Weights of a small transformer language model: vocabulary 1070.
Each number is 500 + 25 x the weight over its row's rms, rounded and kept within 0 to 999. Layers, rows and columns count from 0. Numbers have three digits each. The size before them is the row's rms in percent of the matrix's.

# down: layer 8 MLP down (transposed), 768x192, rms 0.0649, rows 53-88, columns 0-191
# up: layer 8 MLP up, 768x192, rms 0.0644, rows 54-89, columns 0-191
down53 105:493483504496518461501501523551519521500473496517496513522544465495473472475512508498532422484519493492514474555513457483514536513480498493495511533471495511491511496553511496486524507497530435484486539512499504507503495501531528494546481494552494488504493501513502495502513461499527515537461480496499497504540493496491504504528471530529473502491489520505483524503506480473475495526538516482481515475523449520529463568472513522497448525488523504508550529488523468486489485446427523514511478499538500490542516522505528487439524482465510472482509520456490533475459478502497469499
up54 090:491494515515502538515507510468509531510526499542501492530530492517495479469478512504453492499476524491496481515484458507466542487544489508506511502445504502505480512481521483504543502513461514508529486466542481492452467513485500476493518543508430560500543515525535504520510527466436507547496524521455494497489529524519501466487493493492510505520472483502478468483489486490519533509484461503503534503464532529471442512491477485494508523518481555525454504473497499510488513519519487464503501460501516504487478469464478521505494461496517503520498536505449498534486522468475587481
down54 083:502503504492485471479477504531504500502564463489474523492483515473495506514506518485536522488444482522464520452503500480532519527438489512518479493543479487501554491510451497520461513472510495513496493523434484490484525503481513466482462479507506459541482474506448493458474456505522479488497495502553545515488464495479448514522469475513521507454498532486487523531491525521506474511514503529506481525540482509513529483503534501484547498494518476502555512548474505542505500510467540529499509480462508493509498530484514503500493536492491509485528522509509549506529487517506443545
up55 088:529484492493470495503507532509515495514494474465475457544434495525506498473471515522511471535502495485517522503513464488486507530524490489541480442498455505518509576473473526459491477514518532528524495533482528520523470473480478558448481507507462473511488514480515523487469530542495498521531513467480480478551509525524521505466455521543507488509488470499465545500528507476476505513493487511522497547530511480509498526513505529510511487523487548483494499470498485518519482466486459519525457484520460463482496500504530482471507530507524505506463470542456496486501472502463491493
down55 092:553500486476487533533483481514485499460483517550526549488515486489504486524490524456469514515480523508484507475496542479514504469461494535477502527524466488513513524489527469517500478524507507499482538495521505500486490523544508453505499503469496508472439492497487522530491463429503547468510472503492493526486449480530517508504467530454504517497509546532500497520455504476515538492549522494524527492475476546443446488497494476526531515504458515492473509471529500518501477476511484486461487476476485496514512519528472524500527482529541502519495513516519513515446536472493517546
up56 097:505494485514493573458498502501517476460521527504513502502480536524515522529422519488541507488483482501484481480532531517487524530520517469502529518456504521466505551510492508519473444504493509458474503482535492496539514473494507476501478478465495517490511495484541497521493555493480516545519488490496497481477527463518473489512472482511530496545485509535477532538542510523485522491516489501493553504506489467535509463453508506533508499482512525521469497494500471539478510477491508458495528510498474538505442467498495507491471450469470465548491519513479485480509492535441475504
down56 094:474519481479523484508520500461534532514492499502462492476530504520509471538492490511486547490522547490481459500528498518453518508472485478515518483502469536519508519485524516493500514537484473519501490539494534497489484453518529516486503511561524517504546457502450528478521523489501503467516488485524498480463500506489548511503523517522459473487515511489539480491525452481557461462491534477543491507470474518536510502537476483506495501477492455483498527498447475461500500510510481508482474449524443577490536510510497477480527512504531479483518498522442525484493498484483523489
up57 085:497470548510538526496484516474532507498502529515511523505504494532508501465466464500469516481468476519486521506514500483471535449534462555521502526454469507535515501452493483510509500531479523510520524508454496481527510500479511514491461448474534469466487469492499541493503508470532507509473516570524477489462493532517475537558437523516484500491507530477462519481467480477515528511530488520467541531540498537541473502524492509491496516531488443505492492479474478486502487498466558478478520516498515475464519478482487459491502478511527500509498482497514479516495481498457514485
down57 080:454475502503475530502504452514482504521467541494488516509495492529525484497429544479514488507523481514510568525514467505509525541477502474467496511465471488476490493513489486526469524457521541515537467525521458472505493522505476523503521467559500511486488492516492505504522522508469510484489519438467520492448505499480483512531530473460508505484508482517470480509474452496525540493535484489501447523486465503478479495512463530494530501489498512492516495521527496532543544538484493495481517457510534482494479503489501479513533499494535531499534556505512514445481537531491540520
up58 077:510494493531484540504531522526505524531492468503524497469497498537535528495521462479514471471482541504456493532511472502484555482473510484472512460522480507488523495508495499527510467472514518520510467480491473452485526500508548520469500504525497483483492431477530452494480506486535549507521489554486455488499483495509517505508519531557516497488569463497539514513523493519487515479474517481488522470478481454527483450494551562476514493519504511491525482506506519521533486477510453499510487470511544510487495502496487513500463499512506462489496500472541498474525504454528508447
down58 095:497508503517515540503505470476500473453509506498459534535530468539483507507494507508512529498491495535515480522476485499499504497488510523479535472470512519460511476504477482499528545514482510498474533501502529460524512523534501502512502557486478517467504485480547516515516502501486501490486509482530524472473492524530544523505558533471497517498502521546495491527500485526539561521458494511516521459417491510449492499459479499534462449444497456514450485522507488506503519523499498492427499486494506470513453505513488521483489477507534509465516531491471517483468528463493485493
up59 106:512491517485483533516503524515498493474553471492531464489481540529526522516460505529492523498494480504513470507531462490512522504508450467517502494489528541486490553540466537548528473500516516513453498489472535506521517494508503491491487518522444517527510487515506503537535499490547500507469468553469509493496500513535461474471481475483512516516479499551492484521520528540488516499430514513463499481503474478515490482540522480518458516460539496527476449489507511471484467513496536504478495455528496515508513454490521479480489486494509476521472508476492476524558474479463489449
down59 110:502521525479499541523473464485458467480535476432483491461469526546484512526504474518477532480534521501536518529520539546513479540442504503494509493459487498494562499520535525540503517518498472485505529466458489494450520515466479489486512515491475488481487504499534506518500480507529529516505523532505514518548476454499487515481512493506519471473565490518504483530480480508493552481511506487475476503504447511507472468501522480525459511486509535489443507495488470508545459487516545484468503484506527493514531527515491471530480507485479534485515499482499495485504460490514467482
up60 114:560477496443496494543493509516510464486474542487517495497456511502507487477493488528518470509533488534517519442504477528478463545466471501512501494477525525508502477510474531495501505491457501509509474466482506500501493480516566550515505504532480508516480533486477535528464538469541504491501504537499515456487498484533484541456492512475539506475485489525485513488535482463515502494486453503518512478498489490543514526487512529484434519497501528471473493493522479533516480476524491511508526484523481519514482487475559456529533462500435525530503521481465489495536487466502485484
down60 110:457550512511506479501494549464493502508493489439526488526480464540500513497486525497520535422489479516492517494533481560481468503482535493524539488504504518439461498516478504473487485461482477499476519495500536528509533503488487484492516508511518461478533494493481483541487550521517524510491494509466523493509474445483483489509536495474506470476550466503528490518532496479497523472534492515488499508495458568514478493479508510528487507477487501537498536532462466495508489514536551492496477513506453524489504489511484524478525483473475506512486525524516524535450505498538449498
up61 107:512500522502528484486479543500512564475471481485478562539524496526478449544480540489548500533561498523516515461506514537498498486511535462499476542515535488541438485486478484474451522517503532506529503520493542484500525502460494504526487501527532505526487476484476475506510529519532508466490526503472504485500526491495512490470482509481484495476474479481458516520536538531491513508466504507462490483467536481509493466505535484501491463493501564496493509501485541505529499499473529478488527486488502470511496491449480517483533506493563509452483500500483473469469509501457495513
down61 110:512478509523489534525484492500470506485522493493524498514488490474514533516478506484515464495470487482528499503500497498466525511539525509530515504530481470506511488501491553497489519539532516525532516490478451508541483506524465485503543476493499547452452480524526462543490443522539452458494545535495488523490467505533456523494506492441491508466515514503511505487493485518468512511500485447501463503500503448545530484513511480504509443487533481463536533520505485557488460483528492522488517488529514479503487494496495545515481517490497473519550498507481473467469466549462505507
up62 098:502476485463507478532517546490496514491475472502520542533468474477538516487516491489496545493465505531492523507509473489477492511481510503518536540501516496525508453507475514506480534484505549440482463498514504479502518499496493503508479512526500460492500492536436484494491495461521449525485508478533522495475491504506481486515464469491530491506516454480487520524498510513483508487483490534474513516496525479563460486527525488489494442491496557493485484436487527483493478491520510478570509519501477489455559523486501440488489536540541497482488560490498495521495514512507536467
down62 101:484496484498452570472496497530509533453505497483469505498507503501519486496501515505508526507519530542470465538436458523508484443533505518559512509495499504517485487511489526509485469457496535472485462461500463483518454510506482510490491535492515561471482520496473497490495487484489498504488509497472504491557472494529536522502528485490544486518466478532505463494546482512563526533488509501517513492460466533485508505490482515490528525527539490495485496506484474529534484534519507492443489501483489490504474483502511451520488503505502487481491539490499573463502508484525448528
up63 101:558484458466474493504476532513503485503497503502493513506536528527515505500542516532452461489522472504564538465474476504456510471531486519506533495483492499489462521517452548497528465478522531515548501504496498487516543445522512501494474484508476527499523452522500507503529520491496490517508520506535484532500534497529496519485506536478515553519514518465492504501493495514470526507496516497523489515447481521529497440479488526497507496553524478508512525455488481529499506514521527463503475453524490549518480449513480517513485516466510472484517484476443494477480465469467519483
down63 091:473485554462486537460535477515508487509493530461491507477520492498496516468488538510496479513459490501520460508543492486490518493462544494521528505478521498515458526483507474498484462477475474542498489494477482547496559489477498514489500506503545486491502485469522479484523509498512523516493478497484520507494493518475524510510505519516515463462537535498457495512502464501496488535561464517493511465553478497511478520514523496474462536508484563483527470487462500469535506520470472527509507518467467528519517520482513531459478439486479539537496556494480521479440518487530500510
up64 082:521526486500494495503492508527478545468499481525533525499514475484504513512507479505546534518510457516499491493466487482464474505514449464498481520481505492480467513529480518481498519515522535485488492481512517491554501504501513488510534484517505474479485511474488510515481524464526510516496496480529482517518509469513466490482541521494475468508479464462529486562504503525529508480532582491501495511457508532547504531518478510514507504490487474507456469406473523535522524454524503504504535488503527468544544481488478511523544569458481448493470484496529500508474503515502524504
down64 083:457463455479493472512478497470517452540475466479497528527491526465485518506479487515511453526462496466476472466516529469452517490463535496534525531538515524510542499490487474482477517470508501500529479523511501527507473491542508491529479483515525514560500476512490495481484468506510504514480498510502514523533501501517530505497482476508479548459518523470499488500464483512483481535490472511520502506533479459477516482482516543496481526472541529467585491551539506498490496510512495533537473554461508476479500517543519516481486480522486516512506483520490477513496456501498448530
up65 087:499459522520464461494521498486516488512503505527510514468502512492479541512465509469496492493490522531509491519451485498499457467525480537513497498508511516501504523477523467426462472513485528513495511512509485538504520460493500495550513468491550517480526480536531468503470522496492501502494488490494506505439488495524498531561460555511504475494535490446512486503490500493513497479492525487487539526521467441504549467466515518506540459498496522508528513445504533499464479536497489507502502520473507510500537505455494472478481528561478484480488486490528474458557489541480514492
down65 090:492491492514456497483514473493492530483443506505494492483522497541503516472505507478448522531478456477480516509536504517499509480496501503503503479492464543482511476541460493547555550514498537476497510485495529509517495505490467482444489494537486555514543549534447529538461489505473495495446480464490552545503509522551496470502534516460475485477495493501489488473503482522502563459475509556528482507493502502516507501472499538504494471495487504557479485507531480518473511541476508481485486499483519504518536508507456496469512488460538501523512488495474478500506473489520505492
up66 079:505496511479457499459560527508475452537531483560516478496493482504527495489484529476535470508499505510500519494505514533492515482512445484532513501509488508486550528506498530483498509517514527504516482492496429527521490487524533571498524554505528495475542484502453508489502507527501496460471535500490442530489482515489515534490480540519501483482495493459527483512499477488459516472505461469463551517501517483465520484488514557516539421518517498496489485481458521491516497467500502514506513534442506498504522476486511509489494501507501518458501528516478497492506451506478483494
down66 089:513537499535500532513476517501533521488476506539466533517545492504463519506479493531446519450484499503502503507542493497498520485522518474484475497451489493490503450528531435515491525448458483496475517494471480471496515533534490470524494506535457514481500529516505460527524507511494463476524499496490533475496519527493508487494537457463495489521488509498515504523526460492495550499520511500479518490473470449470470505461482519510465533494515450527473498518493448494534542491494531508486532468519471470502484462514493513485516520518516501507523514554555542511465515499476536472
up67 094:518466502528523494480484519546490467482483525547490564465483543549514531461523480512535541540549493515538512453472508498522469495508507507445451452499479511500481531524482537461460505517453537475527488500521497477513456452501523502490470516526478562518514514528477498496484544470482481477506527559497455498506499492509493511504506518495512502479466470501517510503505500527477516477520509510512505495445502526544530489486509488495540516500468502524496533453465501512522500485496506472528500498523470520465479476540476451505535490530483512506504485482513503502505477491509507495
down67 103:479494466480529547467551523485474550544473510484488506531461490536496475499493476479499457491483515474544521510509549523477510473509501513487543552484500461508492481467501524522560518496537504497496472531482492523518523466477491481508522499512487500509513516465525506482496512500501502518507520506469529495494500518511475500456500503497485478489538469476533451490501499476540510488458541448465481463536522519522495491497442517506544502486535505505493545506534495449470510500530531497484487506473493489461513494477496547492492512466520504496533510532448499509498463528531428482
up68 109:521488537502491493499508512500451492503541526496542554510519478476525514469505524466528524487494471500494517480539519518528536476456526534535472517515476525479451500547486521462478498523490538457477518504506452525522450493544476535531450516541535484510512463522498505499458535458478478485502455491468482490517498529521505545488489526524519499461496451507499493521503502518489515474482484530483492501434532497496481483541527481493508507482463505540491511466509497476534465542463541452471492526472494513462515511517504512498509476511502476490484478518496491461521508509516495505
down68 111:508482486485438514498469505547525539501502494521491541446474471470484493538510506532464503498463507493498473469502492489498517497517501480508481525439515467519532475472510473493504521545491510524522471460507515518534445514500523477495514472515512511521456518459468451494513537488522486467518495470523531478507508513470492530438466502486472507482531524482519472507542478477520495478524498472472524540516518516528509504475485509524511502519534504505456477478527515502512467493524490524497561495560500490516450540519516486534500495488490503519539566509503530486466466521492495480
up69 108:527477513496492505456525539489549530540514526493500481476479479472481462540457520509488473530524491520538488486509507542502523443487505496509485500477504473524505501458483469496498513479507500488497507481498551487553527471478471522509468517497503504517532461506494527506505515474504508501482506474491475525509526446508474507513515512493519513503536462538465514483483562494506504475500507506518501501489448530504502502487503510529533490498497501575510506450540490504531538506539500469570507475471497463452544503467479519477491521489484489497476486529541481424496489535459516502
down69 098:489480492492502518513468495501498530455491499495512490492510511499523521531470483502496470494539484517479503545477528505500440520448471504507523488518457508542488530462514511485488512510507509505501521507540535511495504498584489473485514539499574487507535552503491494483477460497502462498498538511473529467541472461463478511481535487474476512507520488551528484535480554497499460529488504512509464456529490499496474499491494507506442477514519471485457466463492500513512490538488517511462519514498521504473536480510516501493489519434488458476538478514503541522500507541513503479
up70 091:502474530483487535484493514526468495465502463520528477521483490505498475482504465479484475529519447516512513502484422489480515484481506472504447497527497486505493510491498552522509482524521524486477498457489493518510536499537478538517531495513477445525499538539499529514539515443492496492494532500524496527488471524491472537502475517440520544527544482496482484519505506504502505477539469508492491469479455505501503505537527511546523514513526529494490543481464505493467497519529502503496528466535514516485463513481494499534566477493527464494515488418458481472512501500494490509
down70 097:490534452484512520493498479535525490490499477470491474480452522521493558485490504511525499475507489506545503520486511483518477521516532506465579492513495508488525489490494475503464499517476489483497495524442476472492521475476490511505528493501551514529521463446496505499490516507534521510517486492464495469509541510485526490496511456498493491522533491453524464479455509512469499488496455491505525521541534497501489489479492518474481466570500529503480500532523494509501502517502507460460508525428534505509528457544502510449506536515470522473505532532508543520448497532520467509
up71 116:484490497519489517511475510497491533481545500455510504505497508472504520522459506490519539455541475478538463497543481488502490482506525508506521492496512530505528482462512541480460468530518486468513490488478472496516516484525489505476497505461518481515511532489581482529465526478513524496478494508493468468500499503536482510526515530452514503490522512507485496552515506508527507469453515504416539518499522458481511492487528498481437505502552459463518518472543536506525475476495488498500513540487558508485479470459533497475495517550472538510489479511490471516535515478509516502
down71 109:499526514468501503494520487489451502525522552501520512504552507457476476495516531460521492497475498504544528486487488518482524487438471500513480486474505520473511501489497516503490534473483470563486502544510503532468595482459471481533494487471515496519532509525521467470506528525491511508507460517501527477538496519483516523479505565482473503511492507551476510489515547494522512487539507502511526496477463516509461518506489485504530507490532536520504466524476511505497505533489498459516493498509513486453482479488498506504482474469504515515451489462468486469530447484480463443
up72 085:467496483429476538474522474496486500469532490444512507517456514531468513512466496496524523478514494510460513517536516514484505483433521511464487494482512471530503484555506518492486504530511508505458501462502523540485487492497499516483487477476481462485517482491515518501477461504545498522499479539494533453492511508495484537528478528502556508483511456522501465515522507467485512472524528500506499508523504500499497536523543544488506521511458501526474459479539522531469486520472518456503486491533543508485455500530501477483464495551488487485486518494488498539486541537498559464
down72 095:502497543483503535531482489508502498504505482481509511528473481467482475519510466508507475512498489478561470509551474479508469486502521490510504564493499522505499480491428500548512514492478528513542473497487491503525487484470506410507541503491442542530504513493543466475518471503490483492485498504489485515517501511525525560490546545425498510520533508546483456478506503533508552523479509474519492529455459470495477463511478473543485496522524519505542477489521521503499496475478517494475490515467504474490530501477496487508509509503496492501493487481477546506480491494511473535
up73 104:493493507517487523536465521515501550542538475503475498483452517518539433514507501500482490490445482490535519483481487503499466521509508481492520477487499490513476510530516544514525487512485517474519517470505483480441528486495501484511476480463517509548468524504501516550517522495522521546486512519555475477484549462514454529495496473521529513459482525483516508487479495491479502492488506510545504459482548503505475507533503484477542472469516489550497455478477523514538501421475487502484482549516491520496498492480519509464495520461507456522503508510458504490555511497483479495
down73 097:475494531459457485490520493497521483553503432504507519514472515495512493468499520520478510507514489491434452500485496489479499444498497522521499474474453499520544493492421467503495483444555482506508491501493510509529510512491496483515479535477542518531489447547500494473503507523521492482506501492487498517492479517453504504534495480490504504558483489510487475515504530516499426489502489483508504530527486506479531523513502514491512552523531521487500499549517469534509499515506486500504532485504505481540424505478457501490512524505507490530498536491499569505495488510508541536
up74 117:562471513511474499517469532526494506474487468444511518529470480477490449488501474498502517506530472530476505449507465504528505526526478533545475487532486531561476503506474513497539510521542518498543488500520512519473467490506505521469501563535488500482471487484493480466511526466536497488502487551500515457461524521515481530496498528495528540499506496482492486492511537500517523490482489520466508490516523505480485491516526495498475493498491507487490474505515502487475519490453498472475473420478469497482470473487550498516528578489479463509486496530513483501528508489510522438
down74 119:474533497475504531497484456536541465503503505503514448469519527505542502508452500520535465516540469513500497545514523516452540534506509503526471485497503510505512526534483467464463483550512463508481488542533511498498535509524483509487500529444489441523509484502483486543514540483483520497532513464500531447481497497505514467517470498529532476512471468482479510489512520532542527543527486464541481482451449541492524496511505481525476455527502507528457514495468502502494519509475488495502482504526501502496493493540518488508506451503521475476506506475495513503493494480506495434
up75 089:494488486468513550533519507560478474469523525476505469544426521496459539523471485488496503459520493489478516465530500509473505484503476462497495513496524524474494519485502541496506480489574496511532546488484503482556507477470521492510463526495517516477506504473485552487496532478502504496490513463509498514500549480519513522522499485494501486472497512515530492515515490465509527478488514535490550499506466501541496512482534519536475493456486490465506504481524480498487540478530523520518566508492466525501508467533484473477567483514462499495521498482504471478497471459482552501
down75 094:493556525481506528501542494463501478520498491524477522463461516565537471497495515510501486489511500449526539529534533522488488502473504518514516506481503488514562480472493499571522510482533474484519484483490516469503525517478476487484500482517529478473548485504522476487522491497511505505490483499521472530542503532437489472505507494447520505509476455471472516465492492510505499484521503453521501506482480480504484481488504513524507482543512507482516515488502537454453509537514540479490486521493510506477462537456506564519505499469534486457464505496500510427465488507526471501
up76 090:488497500501480522483506489545458485517506487530499526511488554534507521479499537484496508486458485512482508520528487479461435500491463495502497499527506494494473523538496521505441458518503501499503511511494530512512509429540566476447514533489504468513473479499535478517508509502513544492482473544503491487459508496515489544515449535536503488511531504518506525501494509504504523510534499494512517524510472496530488519548507542499512493464493518493498510489431483570503436473507482515466483504523544496523510450491487482487499499532511480491468477519452500530535492495471531479
down76 099:525492506522467520504482495469484500503490489532497497563469481548535494452480501509497474480515488505521496484471565486504506475481472465554541487530516556464502477490504502519513507497490498499475508524504530507464487514491504491504507495526488493492550450487507519498533506518500501457497461481458544495518486543500512495478535532492466487490490529460448524482486497513473613518474494504485526525469493499503524449468470506523540515511531515482511504505488467531494522520512503468466475489486508490527523468484500515528513489533518485558490498498477546502480471467496502469
up77 097:545498505515479522514518458545510481532472523524503485497515525485500471482482511526503489541492495523540520499474468492498503493539492524484442469515466418490496504506457494493469470455515476528534484537491516539503495435484492484499491552492502474464507512508487554495530506519519516514502522508475472525514504476539513486464521493503496494494554473478504531494494520495445535492499486526476504515483511466490494506509499500480452473493485568511496439498512489482462480457516460539478565511493516501473529483512500489479535446503481488506491475503501484528513459505506524499
down77 099:501475487515520463476489550470532450492511477503510516503466508481489498515529510477485501503502493537470522523506510457525479495473456486506492484404485491503451497471500535487485505530507489478497465519526497516530495530486538547482484507499530484533495499506475514495462482534494483539477461491523493501426531481443571514505522503508515504482488519497525485510483498531526540483532524512489500494503470516491534470492472500526552482503489478512495504455515521499476487449535535499431504479528502461493505489529491522495497512517498505564487514543498506473490488506533499533
up78 114:507479508516474520511556509491495510550500480510489521541514535486508472481471509496512530558503529503502492474538500507452528507511513515536512444525509481522484469532489487486494497499546498491474493476461500534498504478498491514510518500502502480506517488516513511557529526501513520484476468503461461484539488497519501535464520499440482497455511455517482525522471504457534518466509497536498541507472486499445541509522520522490506489467497520479497437490479483483493483442502468518538555474495515527500551499494512527521486463530523484465508497495525476479514482523469472437
down78 119:504528520482511471489533508530533489509486497488509476475527489540456498509500502498443545509547491495499520495458515466510498497526541516493477492470490493517497503487517494520482564553523511476491540498473495519443458520510492515543484533514487492554494490484477458522510518549513500506517467531491499507509504477523492471516510535470475487499475460492469464482530511510488547495535470465488486477508484453476460508541497537508466458532519509507565522534522476475497519477512522510470491486473490498515473481505473498458540504457498461488503512488549517520517489488482563516
up79 112:459439509500473509510519484520467536539513500489498496502486477536512502532499468476523524470514507509504522481517473456533480507497540515506489508532502491517438500501483540509508493490480509543487500474481535456500516471506461504484498507493528510515468501574476481533515494504487518533500490518443515501490486462517488513509518496473496503489505468494527490511495522555470520499516543511503508490487450524481541492513525560493490479543515539482453493438528492525545461525465513475485480466490516531527547502490464516495480512528485476539488528482514475443501531515510512453
down79 114:488497485562497518472487507471494553534499465561529504492520542486457517526497494497497463494486511469487464496505517529511523542485472498524479508513513518490495487517482470511486521504483518504548510496497494497492521443484489461500489503553513546498507466508474451518521512488550471454505487462524488500491471480476529486538501531531473486462517500498487452510501524505510537486517495483507502492524562445535471458504492454459481523465494502485565492499511503475483509515496515491524513537532465483463473504515526476566513499522519450517517481515502536528501493481493479482
up80 101:500506517504515520492522540519513489494552499500551468524467558460517491470493461504506476480505493503474518477534512499454479441538501472449483442477519538520495512485464499521482473508507501489506526518475513517542556510450518451485471503524473453551489472503475528520556492510533472488477507494511472460491486510494498504530480504510499537473518486488527504540457512503465507502504490520511532518490463502473475516499511517516498510502492515538476463496525482518547479469505510476515510493492486540476510468560517474492500525492541493521510514517455493480525486441480506494
down80 092:505510464506530551494477495488511509484500481491477536502486489495499487511516466497496523506466485504531493489493527502525491504491506498492543505587461513488502500513536506485501461486519538485518494468470499500494465513501491542492505511463505475501457505524515542523542502476506505473483486524504492546510484491487493496493477470506502552505502505465484491476499555468515418517458517504478466512538532436495503489485485513473535536535481523465543530506536462452491542501532522484478496500487503457530534520506477496499520477504446486529486509481523570487501496547505539478
up81 104:504490502453517522497535512506525484517537467492504490510483449533485464550526479497492521493488499493526505495513442526518454465492429463513473476539443481552495499482481492498525484495487524502518465509491555490491509472553476522485485504547506524497513524558475531508510487495508553569501494500473506540495511449521504490497510502524503486488527530485460512469472513542441497499509470517501510488480502498540469527521516499517503489488520499494453534509526496500495473470526491510549562469489465526505487512509487491464493494511496478465488496493478476481501535527496500519
down81 103:485499517495491409492513501507532513503481512484530530492493473465495512528460501543520492490477471496516524536503474478491486454509504477512490564465487517468502489491493474503506537487447491466495507460496509488512496532513508509495510556510524483491539489503496499499492488507513510517517524492492499517514527510498517489512492515461473479501516499508499503575528475492485487503524494546447491480473498456485519526504501490568495499509495460493507478478509492498521504438505514469435497536509472508541534544539442498470468531515514491494519429472480541506499528512531514543
up82 104:519475549460531490521506504519498522562531543464503481497511455517474529473486547516488472562463493516476541503472477549496516481493515469470526461461513501557504487529439544544463455499499477498495508466509492469493476461463464473470517504501461514495501502531473501478479516483488546506493492568512522463482518506492475527495510496514528524461457551509526522482524471531497507479487504491562512498505515511502502506539516561521508533502484484544495471495516485512503498494491518502519510501490481518503494498510478524496488478483512504521482500505469499496478457523502476505
down82 109:511527483538503486510495460508541485489519468548501502549503490522560493446487520482523537509485504545511474493468470549495477487432482489506513527479509532494524523494509519482474526477444542503513524572544496507505503502488520530510511497483517477492491504507513542442506487479442516490497540455536513518510482511481490533519492499518459500520493496460494493482501463500479464479544502559482485497546481477511526493439498514517477500480513509490504511490489488500508518556459500508483501503499507491498525461438497468500514519513470508526492494533458497489499497493502500453
up83 085:473502508511522487531516447488489507520498504462487549488494524517524497569532504480526483446482481502494500514556502460478514499483510463442477511525488500549501497453495488515496518491477529470506475454507522475494489516489519481487473508529547492460486454489535482462514517480506498517485491479507478475479524446515510506555508522529522500509508550494504515487501504515495506498513462520517496497522507526518511510492508540484451574549487453492504505511540551564481526515507461501548493480485512544479442488471467505517512487502498480494490520496510484515509523476497516526
down83 093:485506503454483507517492479494486514462485516535493446547510458529518550500518507495486523483523529552547494503499507511504499476513488513475512476443514495528453505483492499501526516482498522500524521519514465442470507510551492494484510498470483516516489461477528473458498475495497495510517529475483550543495536489474482518510523552472511486463526492502547489490437530518475534482441532477500502525492532520479509520453471507493506504493493430492452508471526464501490489493489529485496551525519518490499493491470512543527504503499455494479525534547500502511466482490521518504
up84 098:510479526521552503474486473534478469501496477557522504505536501525506507455487514501486455474510471504512502495495502535513452500529494523484456495503460494526504506472440489453512516525499507520526469506483475466485529495512534484486501480504497481523474482498515488512510522484503528533493525561489480504530511478486485556498523496465493493484529493510532479437546569513515518489532500498474520472476503496440515524508497489508512499475503521518522546523495499478521521518484505503509513528512481479489476490536527514475586492528535444419498507515484500500513485517503507462
down84 095:491490504488523482500531555512499489477447454512478515477497488485476472509471465513554491528532507476555505500535518476486512513505499467543526502507533493501503479529506537502528470523504516499509530496468506513466504518490520507492508501507466516513531486483503505497537490485496464492483502434524492512472499491501525427492516491546522446490534525477501528529524523506464478495510459452493502489445517493527533504484489488485493504501503552509500529524487500520461489525478499524501458453485535496474490519504455535514536501484483495548446539483506554474528454519548494494
up85 081:553499496507468576470493527536475517458479500496519479491487503464471472527526523477495531526562531488513522514501499511495525491530520494521471506519514515527516524503489479510468468473522502463487512481492527493523498495477509484492455517540534516484494542502474513450530510452486498538484520484486494498482505441496510520513504486506532537481493525511483491490504552514502503487473496501470492462479506470488499531464496491464532514484458510527523473497556534523545532496481521480556480442463468522483523473513503521460512513509515475535443479496521476510478461513494462515
down85 088:470558494496465486518533491510498470508458521513468457490494492510495481481536534521524516541507517496493509516506518498528491492512487497467493485466516479510506552507550513504488513505481509536513518524490494495489521524524480514503498507483473499461464503516477493468493493508526485498525492502474504497485481512466485497470519493458453477535466492512493521481501530486488414491516487518530520522522529490490465512499500514478483541519502499497526504578465494472487488501461532448447516557533567483479481499513502480551494479474503472478488521531486582438492513498531500487
up86 094:532497454523461528498493525575491527535498492499501461548493494507492457528504500509528515511486471508494472479498459490507496501496506497470491524460511531523483500538523525499497485472470508492463465462523474495487510461493460532461507530539432509447568479529547502493486495470472526499498492494504521483486517514527516525489514515492485527511516491486507480490520521479512516487520495545508528520515460480501513467534506487504484488495462512535479505461521486519464515514535554464551483448451502482503525504513505476513542467515516458508500463510527470478474539524494494483
down86 097:471485533485499473473465512466483467455486510472480473499466516499453535475494536515526516474534536514479507509502528508536510510522497539516489532495535483522546476514433500500488530537518491526492509548500453517500514512509489514501471500461521500494486482488504469470512547493512503456503463518487472534507498515482519507506483490515488510454482482545488502492473455507466470467485437445510461529498480475472524546479469526488494503532513534511513537537517529485515504472475474503492515527487476483463548514502471529539489477477523488511488525519509528534510461544516515541
up87 104:500507503513502480540495561484477498476532516438459544462498466495562505481467486512467495498503481519532525489524531503486502487491551540516520444467515494538510547483502494493487519489473485457486504521478542485557471464521524500529479470510507503509490457513481514475507492518496514500491493493479481504453532485497495506469502498499531488542478531532501542479536517441509522472479465508540532558472468528532482474454477486492514501503466498518510521477491506519549483515483507471497520494485499483445527443485491499497514515499520499519496517510505492442525486471499506498
down87 106:544519490497457506484531528509527488491453505513534501510522520517503474469498482508483509547547470522517484513487483479504504470517492517495455516525499481524529490450488497518486513514468483530449474468505504497521529503515492499524477518500507498496531527477538471460489511500501464509498474545522529495532519524493550469508523492476510504530506498536511508477498563516474535489489512500522464507460531458480477475505496521478494534494490473512413499520449496531519503495484509491457488514493497481494494489504500477473579508503467493470465561544480553470465474491529534486
up88 113:486505515514512486518516515500502502496548509515494436482479507526482482442480511475489512500482495510466482475499500510464484455471528519503516439511492439524533500519460532535486488523508498507479536485470541459528485458474546515543527488530469502506522469493528506550524508486576556527479528527486473428512490528511488497523519471507469475491483505527524507497506543523509540502472486513482534472501456525521479486488494523508502497460488508514506522481525513511521507550500464527460502507510562513507491485494481507503490463487522475480495505482504484481511510466486520462
down88 119:497525487554448477485475518505507530506482460492524495501458501526526505536489497508485455484541447530492504534473510508552477505576465492455484523441517510510508472526496508499533497487515491481520499494529497490506550516481491539528501493519477459546462480480508518480469541530496526528484512505522462493447495484480510506486496503535514539496487492488514481503479509534531528506541501470488464535500539507489500500511474508491486467524509520538542511515488474482481490483484515517522489524465494525499493503511484487508485520477476512445489491491491525557417451510522476510
up89 074:482500462461460520529547503483505474525490491519525573503550513475515507500500457462530506473464517500495524503490487529468523508461541484506478481469528530504452487505512469470511529493494497488467498485469479539540518513534506516486478533518501468523503493506488475507498476466478464442507493517505464530491535469506528508511477471489523522507496490470513503531500477487478506487501484500484498522503520486487496511515509515520524451457559555518496509466460561452533524500496522437527473507484524480484541504498532522500467552549498503525470509490487491496524486513504532500